config.yaml
n_layer: 16
d_model: 256
n_head: 4
n_kv_head: 1
head_dim: 64
d_mlp: 704
vocab_size: 2107
activation: "swiglu"
norm: "layernorm"
norm_place: "pre"
norm_eps: 1e-06
positions: "rope"
rope_base: 13800.0
rope_fraction: 1.0
qk_norm: false
attn_scale: 0.125
bias: "none"
tie_embeddings: false
parallel_block: false
init: "uniform"
init_std_qkv: 0.0167
init_std_o: 0.0
init_std_up: 0.0167
init_std_down: 0.0
optimizer: "adamw"
lr: 0.00136
beta1: 0.9
beta2: 0.95
weight_decay: 0.16
lr_head: 0.00626
grad_clip: 1.0
warmup_steps: 228
schedule: "wsd"
decay_fraction: 0.556
decay_shape: "sqrt"
final_lr_fraction: 0.1
batch_tokens: 65536
seq_len: 512
doc_mask: true
z_loss: 1e-05
train_tokens: 326400000
steps: 4981
dataset: "wikipedia_en"
Each number is 500 + 40 x the weight over its row's rms, rounded and kept within 0 to 999. Layers, rows and columns count from 0. Numbers have three digits each. The size before them is the row's rms in percent of the matrix's.

# layer 9 MLP gate, 704x256, rms 0.0538, rows 17-88, columns 64-127
106:444515515566486489496524549455460460457540422473497537473487514442487555548507509548457495543532550448492493495504537517456469597503487492535513536507486480436510533511530446503547496541487471
095:523495493579534479457492568526495501447470562536531476532496593527524437440445468477529524501534557489509475484460453482542400444412511517532507567517427431542444499495455542574466500467539416
105:522437514519541491477553532502493543451543492437566545419463490489485450571506459505491497484437506498442475469508528607455487515474448584551497497517499568498527496577505544492481544519653431
101:457436496571481463574534521508505499560563499503494508433505500453540526543511462441488491526463505502464558538476481572542473474469419534553482475509528510493429441492503455509464501534509517
094:499496483551461487551426493492470446603531489471479503482534476474512476525526556493483502462601540462500520499556548480509474555525594496505479492462461485530483457498503414547409531511457498
098:546522531475496533520545467468534468562476458440571497533610535431513466504493410520499468471492496487499531465580508469515491498511588462532542432423445529429538422517487490509446533487413514
103:551498522501465499516490503460512492447471544545544479494550466512507467536528513522497458438478399535497507517473543552505480511518504470484512530449475498480591474464471482499529510502507413
091:533581559553533463509487530501505475543481496557483501492554452542472493563475449514442497461494484517430447535470505473476577476469439497482477528513511504458486518487544493489469541491516509
101:499485462446513501478564465499469536416534411486472530522536440477578495505524487534468513528491533455482504591509587563487520495486537492532525555522505454510542469480520457493476541509522449
103:502489539515437480438525451545555529495495504602462550517491523525504484549530468511509488544551581481516486446473480460417473463538582462470555487499511471405505435494479493497619471545444500
095:515475477432432500442503456496521519522493534487535567423496485500482490515487516537454512522410472506454516515460393519497523529518509601553572531529548570519537491540462512546523450518519471
099:511464529476483500524540455477599488453519562498536519457428513417465494512512430550486458540544496570549515457493463547515518497490614482487515561436448532480552483505549490492519520512407464
099:461554527536498470458499441508507532454489548534531534484558459520448462512422494421474518507512507460493507488458457507450453469419543536521525496484533494513476460596534533542537518524548528
096:457498520534469447481497459468497551553488539487484478450462481516523515565455473505453449437503509497544567567509466484535473520521519511472454437547486424504568519454496445474577485458440493
095:505510549474576541471499474448474530507540505470540478497575478469498499523527480512467498519495505432469473503504455530467454589491412472546462554497509499469522482578532454514479500483401501
101:574455575519526471465538565483521527535448459463443614544463512501469608562499478585471507472483545506463502529524442522516527518476447473524473474493506458526475492493506534509370520534465585
106:548445539549431471502467473481548503505467503484531465543448518570426506498498534539519481508535497463496542521518514470545472468468487621515487479492475552442511470415496410518503540515518431
104:583554482518550483491527484494532533520486566488531505420597482478494517544546486484522539549493597529464454505507467554515441450413503550501502495503509477457488459531516521537526499482469454
102:483533511505519511462560459491489512472453475525514572474491465562371516467451501479438505504466557539522515547493462514511522465538494554558453519507555485519480570518507501445453504461519444
099:651518500505502395470508472498445505555572560482503463521496515467509527492454456559572534499501531518545486549448454544466535527463518452494502500484549563488429470504480498478525472512394523
101:541512503458506501477556476541432515520435471448489503557522583465458509534488484558416509469493495486558509500485534566526454452488569524456550498441483508520468517489532509476531515547488515
094:524548543549432473516552551518463471488472466465431469427500481560473559512455434520461519567529522510456562445503482510585380481512599535484536546502520516499450526487428514467540552508529503
097:508556539557451502454477452489477617520516561506446513495519539492455504505495532424528532588405442545503479513539479474495443442492486438461576434386492486508464551535449411425529434469516526
106:581542473475501488531540497550515579486529493448465527473507505561604547540463535444502501512476495436440494512526492602523493494451490514453484497456480574480493490497504456502476477502495478
106:549460514477529433490449445514485512430610448405424514509519621450529527483477481504532478479552566514437458533398506544528479509435506530477547566421572526567527459490498503530520482578448505
100:487492480500499461511457510549587544491435516489547509468593442450519481444546532543455496464539499440549528564577472546501533521448444431505459493391555509393487488605475544505501471482547529
098:518449511537452478461529446509574498398538476423543535455430526452494526516550495504496506444547478502464446501506482513458498480478568514543579429548488555488550488494504482476469474458511487
101:509463524547490469480485547472515524604527434489445511455561529568450408546611548549507471502491461479484546559494552463505506539525504556505464523473468527433501411474546412457505465509453490
099:556517476549477481552538515496464557476468490513488546473486485411448444383457481501502448481462521524537592476507543574510495486519541518589518557525486522472551533531499474503476494484502508
105:535506543506560520464513506482578439494606511484515497437543488499484456536555474549479490468544480461461488562465539498549473427517513598559472460538530490505544513436482507464506419487502530
102:496462540517523495530515497519533495479439509489523463487512597423544460549478474526506518464493474543483450480530531531585452475509559538538499514515458512520506466498548453523515529451546527
102:504507577562478484518460477478505548483540531465412526514534598514428458498583499499522491495513460469405516477490489519512499534518545510489550471495504460399519519524449456573606521502568463
095:523458519521484447506460522502560550424540499510569546503543467509519450509465519449615434553564446464571432495445433535529528473479508527497541535442511455472497488554491452553465560524493508
106:520515530587526471468544465545529481502436456418509493515558529482431534536483510573485520541457602511490480549539489493519567529435539583503415561540492542438485483497470495493514408479511507
108:531489511571491509453549522505503435503468483446499465490514539417500498526542537500498513553462502457490446499531451587476539477504478536583530460452488444498448491491579514478459552548554529
097:452548530492490497524520516476524539463510547554479496439547525463517524467508494537489510546530560492444523552522514604502496484509489451465496524509463496440465489527472508468516463513474528
107:524531550557418485554532475498505482467413487557475464543517547498509491497563563539455451510444535445526487527480479536464484544483506505553528510417550510481515445560550405484475509529550525
100:455527521519418485453494463480506563513583459517455502478505513460501498496558482551520463463490442487497503545512515507532495475501473468486553543500477517527562439490509528460525448601480490
095:512459554476533529500462437521498443542484519427511568543523453424456511521519515498488466499433540531539505552547577538563518474465515504557391481495529541440528543478546511454496447491540502
106:502489480500503492497417474498561575560517580485512462439427512516490555499477545485498474490409421510497548535530478506494568496475466468518551533486490519488578554485486430487531489519481478
088:480520501586473458520521529474505510465478532541530502509549448486535450496530455515437495526450522435506544513539500493479476548485536523547508460532526445535473493568568458482550494544533479
096:487508512502528505396492496506501449515569482451490521459448481460480471523476537478539502452496503488470489465501518563536520403418532526540442482499584552498483479555577434461573548494494484
100:496485490519488509538480489513512545451473521552471417479488493475540577466482501543560506513439542437484499406429479574514553537518564605505458448535517482424527505433543518572424472521509438
098:475421520529451448478569434505520534560485542457425593535481527499547519525544495581504477495504557553526488528527492523487497474526493494498534462500466492485516482485529507557521515407568510
096:487503457539467518587541497479559554522455506555459447484540509513434534500490431476473473453489544480523482438489482491552431491486491483543508483460429434525514554550563563442518491551522524
107:505469490529509474531496522504545554470456502490553520518514544464500466564505488556496541424500459512501447564466417566555532511511512436548509543506436531512536487502552483471465549508471489
104:503510494501517498539552495476493553468470553529512477485525453538431485518613584606505451590457564488453489452549513408505503478439459605503424543520545542506426473420503476443559485519580523
097:509500608466503468522504501490517449440488465502511471569475510548487577500527522480486469511444571449486431393529538468469471533529451466468501457568565491483555487475449502475534490444455541
101:482491537513478509394537488505507485485557452520520510458555492484485480526502541464524481378488535503477495501513533566594462456494541521584464518499489473518485485550538445504534527444433534
099:476479500526522484510488468477532540510558575479474571520494498419527547518542484497382519453500492522462550435548529469556517483509459517418501539537515528494511519589484437528502515531515411
103:483524513476509427453547507509488506571555529411552527491542508557463544564535515456545473505559523442410448533430486519526578429448485497475560514492497484459536479507559556482505509541538479
098:531526499573453495519492533495537531522423519519495541478505478501500494497520436505542542508423536544517552541511464539528441501441582510528471574441542497504501456544524521452561513579432522
099:483534490563442513418474544519427618526498547467469464473530550489503565507530546448482540514578445540428539462494492529477530464546536432481484484543536544451475487486444518459535516546476485
099:571520509583473400465511498527524510494514513544500598504511512554455558501518486563495503505502531416396532492466477432454517524477469492538513574532520600533500480531557503499486605539536463
097:450468573535519533475556495494445450479516484487491467526500529492477472613469524528504486444561504547475447508528596536556460484478471545527458493458530488483551491447427466506493501485511550
100:557477493502553489429490442487632522538484523468529506487505462510545539523491435468510524517485530520457537502495508516498528516538559477532454523518471502510485445458520425559529487510505460
093:508475474530514506484467494538534581545498487427495517463489533516460612539495461483484553556489562539482541474559411472487518466435569455511518468496506486546537524501511497497412533472467459
106:536491429491432540429569456482480464470431513550508541578521490534414547461455484537543474457476475474519470510501503476505485515497525530511484481503463511504473495522515464443539532481448490
098:457566473527455442505476522469542516461490475471453508534530500478497481469482524470537500527588469522471483510475552464518503493496480445570500504412498520504481490524584514533541475478498528
096:469537544499461462450528446550493521482503520476515510579555537465509559498507493495484516468545566505459495541431499553436507436445454518509518496530568490457518469541517477458515512569454483
100:502485553515567445474473518499473548573587513508494462502509525556503527473444484578580513472509457509474469483506469551537452504459516479526548541439450520408535482574481536499512477537482551
107:490522502490404445510488572523495515485517478533448442483445438464477451498519521575462502414487546465477537456443495486552530509412458566497559478493465513518509516494506507494460479481506536
099:507549509527548446518529527494592486582567522452541473533487523453502570521509489496469487469420510535477435536468506528418520536499506558512571545468467459466465535437485465474545518471513545
095:502513492489489480511520417494507499512548466439500492549570440429459527541446520570452522458433486461478490546496514496521453462389543448517562479494463414529588465547519505545580482491468427
100:476451461510503488468439469500424583459475487487501519500451430470459450518469445582492544503483498470443569526521468550508482444476474498539481527510461529463447453568516473517481524480510451
100:594503491488502465464541532462509466534454468528518518480489513563511520524566551528493482485481576454460497509487466523492572416556467513528516474432509531544420479513503488514453431573497479
100:444515529497472479500460541499463436425477475548527489488491493611457452492514519423468500576533529443554465459492527563450493379471525428472528482486497440461429509530538478507480452485537456
098:532527465556500512510503479455496505472443510491505457504504490549497522496508535568464510512487425560496568526529487456492505501466494502534532433564520512504526510504604514471445375557522523
090:469464443546553496510529573519468491528442491494491582489519494558492486538577458498443533459471517506445497591525516480414418525503549512482467525479522496527462465559550413540445484469502454
104:434458484523492453486587484496454479503516535549472472504528516471534468583508489519475508513462518488469465447539463474509465440480547506523607540456496406518510477516585477511501500521528540
101:518469475570484516406480508461491530488538461514548457473538520512511508545472535496466500512509525518487515525558470436552469515480537476491462499502436530503411501472517480421440474471505542
098:531492520526521536557484483505492486519455505505501431457443507501490473534513535466516519449477502518529504505563529484455510463466521571507540473520530512496547486556432548577504578499530506
# layer 9 MLP up, 704x256, rms 0.05, rows 17-87, columns 64-127
103:473497490522503517494529567513441429491504553531512511520446488536516443511502516522503470478500484467442449467450580557444499503502451494519546503568451448456438472566484530566428594456511434
096:504546528464532478513454543463552480522428498468494465427542531386468465511458526503483506563466453509565553569494528537512420463442479507522542446486457503515492499561541562510487486564459484
104:480485522476512500436477469473502446510473480547461519480522416468527474569563533479452502526487461457505459452493446542527533495502516513456443506491513512528474483490490477431562517499476507
099:507517528503457534497473505476510515442558503537492511466479498453535511517451479513558513489483606512523554518486474494589424503516487528476468521485498464471452424536495477544489577458494494
098:526499502475509517541448494550491467516552538531478461493464503486510462537503490565469529462483470459531431522480496449472453497493458502485541438482491486497478481565542520563490437480504521
107:461432536538554500415482485476518526497515460488573444464522517423508509536567559516464479415415632484519511499511523457537494509483430460475452576523417447471511514474485455498471575494494469
104:515492469485455501451540494499551447503414453540496483481486518569496408492500499482540485532481496502461493532439554515421491509408417496563496439533507391463459501523546567549471432476506491
094:505532468507518509463496528503411518518473580534540528438485612514502473488533491460512495548561455473560525504542538487523440563490500550434536449456518538524569521563560525571515504479515542
098:607549465482450491450491458493551467491547460490584500517500536504559502534508509511471486497447559516551451552427451522476525420482509481547530517524503518496498514514478553523529549605502398
102:549457502447510558435487501483508532514556508530499494452575511517440526526497516476528510489481500455531437476494541495490549503522452406498512483533517552421544530561489563551439499453488528
100:480560496561493507359496499504457542516503501498415509503544501499445523476523516524507499507521540493468479544509468464433496552496526492495374566440539446577489482542497533488449526553460507
100:471587543553492551472516500479574428539477466527543484503488513490488514453486486554522552499464431476513511435507480515512526515494517462464465499516486520480523479484482461496534513459470443
096:488532494433512462534505494474458474538553481479501543536534530443432484487545568484509510470509493484495415478515482500509543503512468554609548515604461517466541568478553423524437507518434596
102:480511461511438517580473521490438483487456503478521522540481502479422466433506474572466547472522496469422462460511536499510462484536430516479472454467506512490480517475506510476546495496628434
100:493545513517500439491567533487411536475492509479525551501494473506506464610447523517523486453500497480515520548511487491511542438566499468438527470508506471520505497426530556510511485495566459
104:483449499528468545485551452504502499500483453474514530620528494461504548516490537495506480524480461513501449488531520510538546514476482528456517492430499517472536475522513569604530482518421428
105:469503505541453518508524548493481492366433529566549452491513470530561482549513451467507502534438468475512500490525525547563472496547449489481421525513442372529552472429542472483442500492513512
102:502476552474533525512519429494482510459539533509457480502517522453505524511474542525447495550455457476543546498539458503502490481494440543534561482392499517454574475440533501474502479394512531
104:467455533581434531489408555507509470474588483470492478510472482477530453532466482512425521433498511467494544456538457485477518497485515492535465502490535483494484561549585526504419510473518437
102:534474442484555525548488516489486460501541558501434418483475515495528543528500454490400520514490511447552535449560497493521499505496567437429529503456508441518488502451535548542467492511466518
101:497555533489494504581499510471471548461538601577436481487421500499511547397493492528491477562491467531628537493495486514511484482487575453504475550417463449478485500491474494473509428431504508
100:476503516474529494514480468478532423468488521487465528472518498485421505422534511555508485498488502540458510475454546572453496523503491607492499483500496541512487478498551514482469480464469415
099:511555493464368490472495529519520507520496454528526552527458523484499563578519593446481475555442494530541511506612518576510540483534518505460527492530522484506483520580434438497498454527506501
104:498496535477467541537477576507521503576474506479515467443511522490496547551483519442465480491508438461479504520461550460535428425510432527439485446554505450503520495555507482555512470486486558
104:475511542441473482501507556482515469473527566520520427429569549459494492520537537469447467484507477491515533534481506474485532563467495539531515441434487571524587569512497534495496565496536498
098:479551482518537544364512465539522568504528497520431534491473554456556570459436497535536549527525495417491511546521515422557510539469569500530483520533463558471517493494556556523567531483492544
095:499491483554450471517500474513513494391448529445487521474439519432478515499515482542463467479555502524487408511541501520496441526555504491460557525472517503413576488498451459545421520522569500
098:564523540529471473532453517482408490515513532537503481501472490508526482541474466522556477482503538471524504525472475394460440524494487430503428496477530532525518502494542423470589492470541560
100:506477452544411552476492555487496526426469509503395495540496525453534477476521474470501530476414477568542547421422538506503492454530514470543528574495501466477481495535480498545518483425556519
101:503568550476509507570456444535475444499514487484459479511420626492474493575522453492471532411491470460558522519457547463441503533429509509501502480521515517414460523528452482529516594550492424
104:486510498459466511491523484522546504504563417502616484525442510455528469485475498551513542486538574571491517520574423456449499534533502463510527526481562545434527518519431550499493560482483469
100:504499525494536508480468482531480535480528472492435432442523526524503546494575542480480521485444517503526467476502426530475562486489482624541508462493565467514504548547477548570453458487527544
098:491476525537489498435515533512558595482469457569496477461480512492555536537556509537517524474489469529524559516469491421474437497519499439535496520359496506454537499505472465531537527517613492
105:493508468517471468569593501486494512519482459451503542515581540480495586450500525470448510497540468571433553558509450479412515542466504445508565447575486493482421448396486508464467423544514507
108:436453545470521469566477503471539563531484533416507501435493521507525480554507488504572490479461526574506493484459488483544524471487496558485480501556568503519517487488465531452489535557458462
098:444521519598504472535578514521498592491472440509497465457549526465506394458459500526470469491485539501533460464498469460515514514470562481547471454522551524522506490529458544425512558504509500
101:527536522506591544509447476506449543454478456542499480484476538487492476541479501580514491474530486549517506470514534513501465500457446503535489427483528513551490533493465505490583473439460582
105:494455536467498537482537535500459485503544514458512453525508443512493503482555510466454496442500532484490476535488456505552507559459499432494498560473412489552526535474515524527406453582482553
100:458415555509524535497480483495402484484542488555493529517467461557472494524523513464473509512458560530498570484486564482435446527509567513488458554497468500519548432435504483512441414475492523
105:449540482491533474499513486486546594472554448487483590571462433471521468459570510565535489471479503485484469427501445487539447519451517435540568545538471589468549484532494446521453496531525491
090:575457532522510505364501503521515501525462449453474514503527498474495519506445485511517472379578498502534454526476500511580545402465478495501488524404502548456507579430511439521482564522412517
089:460479512425500538483512506535477475535489501461501496430467537476523511432519564479480491553541487517475465526512502499472595443496470526515438487525551566508490490504482506508548500493562450
101:535503529437450524548478490475541581461480486501518534473523509477566490488478522505469495439463497530507491493508433514546510579488407456505487509479501447532579532493474499469517596501476508
097:562536515467511500480501474500498488453438536484544439494483475472495545543464465441574498463469490440529464541507497532527462471489549450434426538497466547489529565514516573509463539515508472
099:481478540519509491547443483492513446484507443414553542553489498552494461510428465421488500517510476492510556531454545481476504516548498484506489562504539462535526507480532504447445478498407594
105:498474508514509516495497515480449473408511534467524410548503535488525582381510438537571494531540505519457533476517497484510566530506466594523534560455537446511491483510470507540615472445554521
100:528495494426567516436448544501487560537512543490505470503510523579481461525503532445491492531550455504449566589466502442558538488483494564435422457443543523529530503460459470523436456444519454
101:522474356484502527526430513537529514515471500552518553511538596430517459513500501461396509533580501547523523476561471452536539466530573494487442518465563514497410471445464495563544505475421504
101:574498513521543528513493517485431444547448412539477514492515521569542527447538502492465502474532516482417515489501482546465455542496498542484433483503531503535493487522511458467470500600478520
099:489485494544503524559545514490499502504545546512504496567573565508465533581501551564501483491519485534502578478541490546519498474483541512506501443470525546502457481431522475436490476514473551
099:507480491526519475507501452481488513422542473551489524484444499455492538502501620460467509492445499471505536487535532512517491524518456442475479584533512597530522472506496446488549432513464481
091:474495491525444505531487445510440535508516557514505542448486461525551473463483468493536506553452475561541568454469613527539471515469523460469491466507489512483531483454504532396457428459454471
101:528442521498532511501501515500484643605534538451450499511551416499517451543473470444506508442536518489496578495509475403558536451471478436549498486499463516497502507400468495455525467457490513
099:419480492516440453480485476502531518566407569544538507502499590534441477557494517544512506458437546525458504540496477491440551567535483528501481523513495522564470463402504542501495571570573453
100:554559560548512524532483538500505530527540518522446442509402502562552554472512490540542548555467436552522456489517498572509489519500507457389476528536549497490518514466459427466514532518443550
099:486458515499505518461488508483456494467547492580487509440483569522514468429480441513542524452442527512554546484533422473542547538473427430493498527426513496578482504415542560507433476477507481
098:488499501474500509481501481476505572517489540539440544571523491432503450443507508480502498517516527446476480433595430558542406550446494509525419491535462499434469467568441517576501489486464489
108:460464536509491478534407515489535495521495515482468508426453512529535465499521464459476539497549457483503567504517596508539499495529536508472532491524504515460551441450430493571443461519550496
096:416502521446534498461467501471522549474498535548556471471414517466453419488502603497554508446491494445521469458486470521462486479517468530445555544528513459449463432543524452491474498425503496
103:474547565541435540470443504504477451495454455546450560516461467470390514464472513432533503536440441484515481508460543442478486513515495458499490551471473486480530520552463494535530513517443576
102:579424492489458523516498484494529516526529447521401490542482552466519530450519506476548528489435463525498552489538486620492526523475432563535546505494518579523507488503490489494540523443493535
099:450512452453500470532479416499493501479488459481493454475471456544538514452481474523465495547516467517469436514510518510472488441509511565566525453472483563566534502459543485493462465500482533
096:553481524483537489499456508490581478539557572518425532479491472514492514494485444510516527497471515591520450512462535518540490465475464538576482448546503483482446475477513531493437477422490515
099:521537482497447463488465522518458558516501533515522491513487494523523557568482501522435501523526527512527534478515500543452520457498430572425517544502480540498461587484477460523428378456539490
097:504521499537428540496482433483480573473544531445493509505479452513417483465530566620482516505511512438508522516498537553545533574547486390495518462477445560575474496493530525530421555507457505
100:540469492491524508499508584517506475567471531476509530504531509495449584493576533533525488484555485530485514509546493560533529463544477537532437525473533458487496536549377512605526463509502528
099:510499489448465517520526486484553549485522461563531440467553515555544523413451478469540537477418426560493562557541432531603541472528517483460574450509453519475540450459481495532487496507507444
101:519524466449500491416533486539514458506540478491495476514504503550475468489535526499599489489565525500462477479457522547539509491498450563498450536490494426482485547421437569499516563414529512
093:505531536485469432535475458495504506527524470517486459478543536475428500495543490511369508522542488472465530526464563539480561485520529477515498453532535485513520447526495579540496483512483524
103:565497490498469484534512508473561509528465480468439557487454568479528546487541487550453510525472467524494510526453421547537502515504547467462454485513501450467524465450499585505463468522396498
100:473455544549512523507505482503545471520521412475473540444500486552480470423477501557457513506604520475446587617506498488482464422502472454511517520477516501513438471504507506470538544451509537
# layer 9 MLP down (transposed), 704x256, rms 0.0487, rows 17-87, columns 64-127
102:498463510500490499431524525570562525524489570552468508564489513507459458556560479429523413565550526474520453495492566513523557460464535481463509518463526482485499474449483516472474471536464509
100:478525510491506564507544509497546513484588499502480436486488468472508457420446520549449497507510557476447500487475504497542444576452467537571525546569452537526530442545465578502495461569511469
104:483483484460461522457477483455465501575465508553462481503449511535571449546496545506447598505530528392633527467455437455490498463489536522512554535438478556476484499497516498494547456492533534
096:495556499460519485540539429547480464565478597477474465493486539497461537529533496561500483415533538516451499535437523520430536416478474525466498598559516525525481567470527481502533521380517499
096:575467553554520488503499534529454472476451554461461451463447504471499475450506504510497541518512477579505493498427492511474515501556432504443587468501515518440546510519520573551494478538530457
103:485521525521457440530508464390528519482497483451565533472548514505474578501518478559514525492446515461471539491506543548450482465499562482538543474514506533510471476507516506496517406481503488
104:471507466476512495535452494482459519536513473510396537456554592533460461577546466508471478396504506425552447411441496521488530472513481445480509472550509522505552549453456408493491596518535473
095:455483435493545549494561518540509494424493505458554448475589452515473539494558499493541554555518528445531535510470492513512493539512480402529489436513520521486487460454446457527506526484510533
100:546503568514483526496454464484525489486463444546502557440463431511534501569467493512436479592428512528571425517483541498501584500553519485554558525501453537564540512443485476509564493517482463
103:451485440523485471426540499493539528469430482533435506478469467467515488497459554501585490474475591494511504484533511476494491593560347459511522496602479608496527522555502497492504557540545524
102:540478474559530503512545478622442499526554454520436499549533423537515542516448451576484500494517435511473526561441486518500531467501520528489554415541537534462487470471475555520442585425560462
100:427552457549481509501484466469500524485484417500488506495585524575463525535487515514486445518456500493502502561497588533523456451580468565482456483512448444517463431562492494496458477557530517
098:503461509482535512513476614428496457506552462481492444524482552412446588549464498479540505521455539478494482480477528512483527497420440538521485532522495434458571475546542506533487532528490529
101:521488485482437543580482495503516504578542451550494501525468572449440495458480482505449404488517566457463490538435528508510533482597497533512501544522444504507530505417532496476561478490444490
101:504470520510515459466432462500555467503543443462523551485478474569527577515415574458502541510423523504517505467560473548547474554511455470489446512525461563492452391521514453464450454544461529
105:534399462487534502421553469528448460532530459478535526547489469566503543524506561479459403532470495475522495485545437510536506518450510533504409524456537541497454571518497509480493497508468452
105:561534509550449502522448514526429520505456527541480447473474520493499466513492529484486472471494576513489474522490486455559513456597519515500519515584529448538484546507526478521503518495496490
102:465456552501445510377573477454516506443539445568525501490470474453506486526485511478438497503493484478510512490555507547471483479494517511505461551500495539495506456451498441462535574482555470
100:505519483473481499410560469542493589439465467534482536459470443499445532523519507457501505465483503479536514489498484505482468468512536560477501457559473491532475490539443504492484522545575407
101:517505443481483481481454466555455513452525550485402485444444484462476507520460424512488469529553514513573477512523485556499504487513507484449514501449496466501497495500485504530534491493535472
102:423553516573540490556540494507515474562531514452498511488488525539469504481468457503501529568459432529527573578587562418536443500445493457554460461490459512487560455537539483540447429471492421
097:526522558486456493509497534588426454438502506455514530513465480520576577508476463479443461533534552485555491542432488531516434452448598531446587510499479525488407457532499460482538512498509507
099:514461465520462516500430480506485531464493571531487455480528512485449492457462482521452547555517491588482491467526482550476485404510521446456523495495468468578448512550533493546508471500468537
105:526436475471469515480499530569538502540512547519475454461505547426497571548466543473437536518483513420504463515417492422469479488524481517514534455581476490442523470530518491502459448482528510
100:486514484462539469449453570513539484548530577496487437499513511448512563502533503470547557553530454540470497525475479514499512454462546481505438542454596480463519509499542479513460495474469468
102:548460508550442527492489437409542495526517466594529467505472508566476443552496453474481479483491453509494416499487634506479568531591520458434546481489529521439476547487492495494453529469473479
097:522484499435495441500511556501563542445576531521476439402470519499508564531573522479497421519538526533480478503497555422460464512570465494516586457503441562549504519515471481507495482416514496
098:466492481514466483469468542474533411512513528461485541544490499436467420470492567515477492516443543513579493521485490467436521546481433500508482477493485505526554448454513467490502469508498470
099:505532481421483553484478495505450506493499498506411535498510469508509489511528530501500429449472489577439598522538478474447461411538527429494467524482520482455435472537511576554503573508517508
101:539487567510521520517529529511609559534548480477515493438451545483503476433519494522509521509567495471448476595511482452509513446472501573489482544597496499484493489478586460450434465535450459
101:439545457446467495442514512557487547544460488448539524485523515518473441434533503513483597490504515486541574543498520449517513487461503414443506536525553432494441510520474539489552456554475504
101:494534535528584550481494517494523578473524576539529494436467457517574389507525487500437536508563567515453494440531575464519489539518486510426485475476490443474514519447459470498428476558488533
096:468465478488568515513471423577432598557534502534486489500457514570400523499435481510532487449530469524527492528531514528631426471448531506541479491479448561489471483498552597524612485508524504
105:551456538508425470510543449487448502472405480527537488496537521491437472512573497545491457566531548521547421492519519567445493509465443478509469558482533446470497482449452548535444507513445517
105:480526500562414498513482503512539556530476413451481513528493490571549584526516523484499402465464524545554528447592488457514447472488508557593459502537544615518485432541440556520438575510456497
098:466503510480507442556513499540444522470542523553459566502507562473523544467467477511425519472602543513565531540516478517418525431555540512417455518395463466505529535451454546537514483516464490
100:507500475547525505558458471564496484505481484565537543489536461560512482511492515471452486533439550453482489563512515448539424523562553510576469428476433479518481531470502557514464480588505475
106:477509504528482527515471473369411487497439468566484489422493437477490541440487497524479493539483474514495436540545443523570469518530441491527557591444473480513469476486439489502464515509391523
098:479534514508482482524539470486474466518554506584460477533503496532505487474537456490522505540504529457458463475429428438407490524502502520490554459480501455492543500488426459535520518517534539
104:433544580546524448493529480584437513430488485496486524482470520492477488522477519545456545487571568492546499517512498476533482558507515554491561523468489537480457442498511557547442518496463568
094:487562544548531426472502524436534586440479477479488546506510478549511508535488436463451416465508519494519428485544492514565523482537509592466508551474525465481483511490552450518505492484487483
097:505470495431522490514463511514455619534505530477496476487509494524421488453503488509437546553499484514520574559519471454425561432477516513490436536521512517480452431511447526520499482472553521
101:471503540523507415495515453502602454549462536475476472504554534497475500523503493412495491536454454589569479456484529492444499456558560475426486564455495508440529476458508481448533475530546498
098:555486534476552502488565490465491538499472484509524557585467510506500452492467498504476529514573465508487494465454489503527523530540492470485550526528542431459536554424460545531565569506550506
098:602519477456492476437529505545524506435568561550447470410542475445456527498539515584497464538536522526589478480494510537432465548480466487502538494487514527452497486476515518560575515434517508
103:461522472533610610443464498471467456522525556483444543450534400554461504465509518463468502552504516500520494499569565460502500501451496497545453465472520508464507595534489506480530459483545482
102:594479453475547567595539510399533491499432472557463473510507508474538511509444512545477563541475487522509561544406447495472465525492509480468523471466557455528486497501481394535487546483570552
093:463528668521458442499493465447483482433556503464489445516443473555422567493554443548563483521433516520459431463495489508527421485470455525454535458517451498515511488489500551447473525504492500
103:523500489514501558488483486480588462512460486526544480546463477509488498527491457539483441512463470407492495583492522492426503559571479473491474479551476495519499514418584456451470473551521471
099:581537521491466490504470490494473526553509449463478520559485489564460500452480486513439542412391494557481525550511522540545507544436530543444517532493514556465457409465511489550518448478485569
101:487474493549499388463502533502587509433550524453495564498469435492481484545541562468538499555502485498497484541473459526454566511532488450443490552570519558520425528592532444520474469494454531
096:508549537461581431494512463534452547485543545500574425477482496451553533490515492486530440504574534452509532477536534498510484524519476471471533405503542495523527528505443464420484430429525482
099:483524482497454522534479471426494438534451464473531528538504558534531505531535503494501557470490473529500512510469533487595550454424564437434431539536451610571490477538470489495472448553408460
100:472501517489464568503550531560489554445456531530454531515521519486468476516496584387493546477453514525489509518493492511402493502546538539538510492495497539537529551535524509473553495506566531
102:516478459495486519562454456404496497447548509498520540551488481479504499444497466512505624506570496460459503520520467548511509467507538531548521551507487427474540495466560582496573537516510549
098:498535536495500505483546500538420428464530480599498518527446514454502438511509544560447580445473593596495521458580464503539469513450497464525487492591421526483508541484500521481529424477518479
100:430535476493462496494531517520428494494474460564503542481504519529507505431502519498519372512429484521529489455467471522541561533597503548506508400577537512522527501513473459521522513485515524
095:502522434505432455465592470742478517442486468545482500533619468530502527491477507529498363519538494488476473527468463528443455494469504531526500462462468489493456509487535503445542533428444499
097:459510514560493552592525451468473525436461491584525539518453513469445507596529504595506426497493473441561557413447476504431525528494542520505538506475434492488481481475401490425578531488526532
105:564442536553543574422522535520450542523513520484429465520422511447476510422435477509470510534482483517490494476558536500455509482529502420504476500578579531515538461555418502501508446457476502
102:478517569480463578491454461485535487467482445446515514515543520388487489527495494444440541589459492498510503480511500462489523551571480487506474471479480516539528460476567468498492503474500510
102:457513526462485479561517460480512483466540505411458581467500533457492507522481492520483484489468498495491534473515565518545524514465548455470446537473542558540522515448484510420527488471455519
099:515513505490552493472467450534562502543465468480507559435497525508467462533536484490524485508435514533417497576544546480490502475497509458522454460558423544457491518435599511420523541475520482
097:505456496438488455533466468554475531563444548516436470501504477492516558456476539540577547475487489537494543389519464448516493507538487510505465546520501505514428472539476516504490514462567514
098:449512514553522539582462439536584540468567592502532484439450473459478550486562497565504626527574489534508475452508481554464464466544484366463506575401481506514493447505516488519541481503520516
101:528488501484460562455509436554594528484483523574485450512467449497565483538498497576562510536533584488521420522436549541477488491429465474531488530515431430491520568542482578470521520482466543
099:520495441479520497467551472469554511548480539578513485440452504431539549528446441529546469498507535529414583469493499490495500576447427601502515542449440613504514462476480489505622466476588448
099:466490554535517374469488538615524479508519535454484457446465458474460527518491462567475359546508510503598500455457566498455523444536499459525566435496500518512488547600537438535486483541457495
093:538489483524447467516442546444475542498559490502481453524603518514525487489518459452523608450481444552463413490496542488527569447566500489410486463453523440468472520474482537535523539505476537
107:496534523444483509514543526548535476433543482552414536516513440498523484581552509494401494544474520469574439482547452570560530517504513539452559525541494438474468484517498522499460547550491497
101:471475509445521495501538486488490508494494541531508430549470493517493545461502529488516528490391489557525479412603437470456490509459535539613506475543440509497494490531506498485513533519477545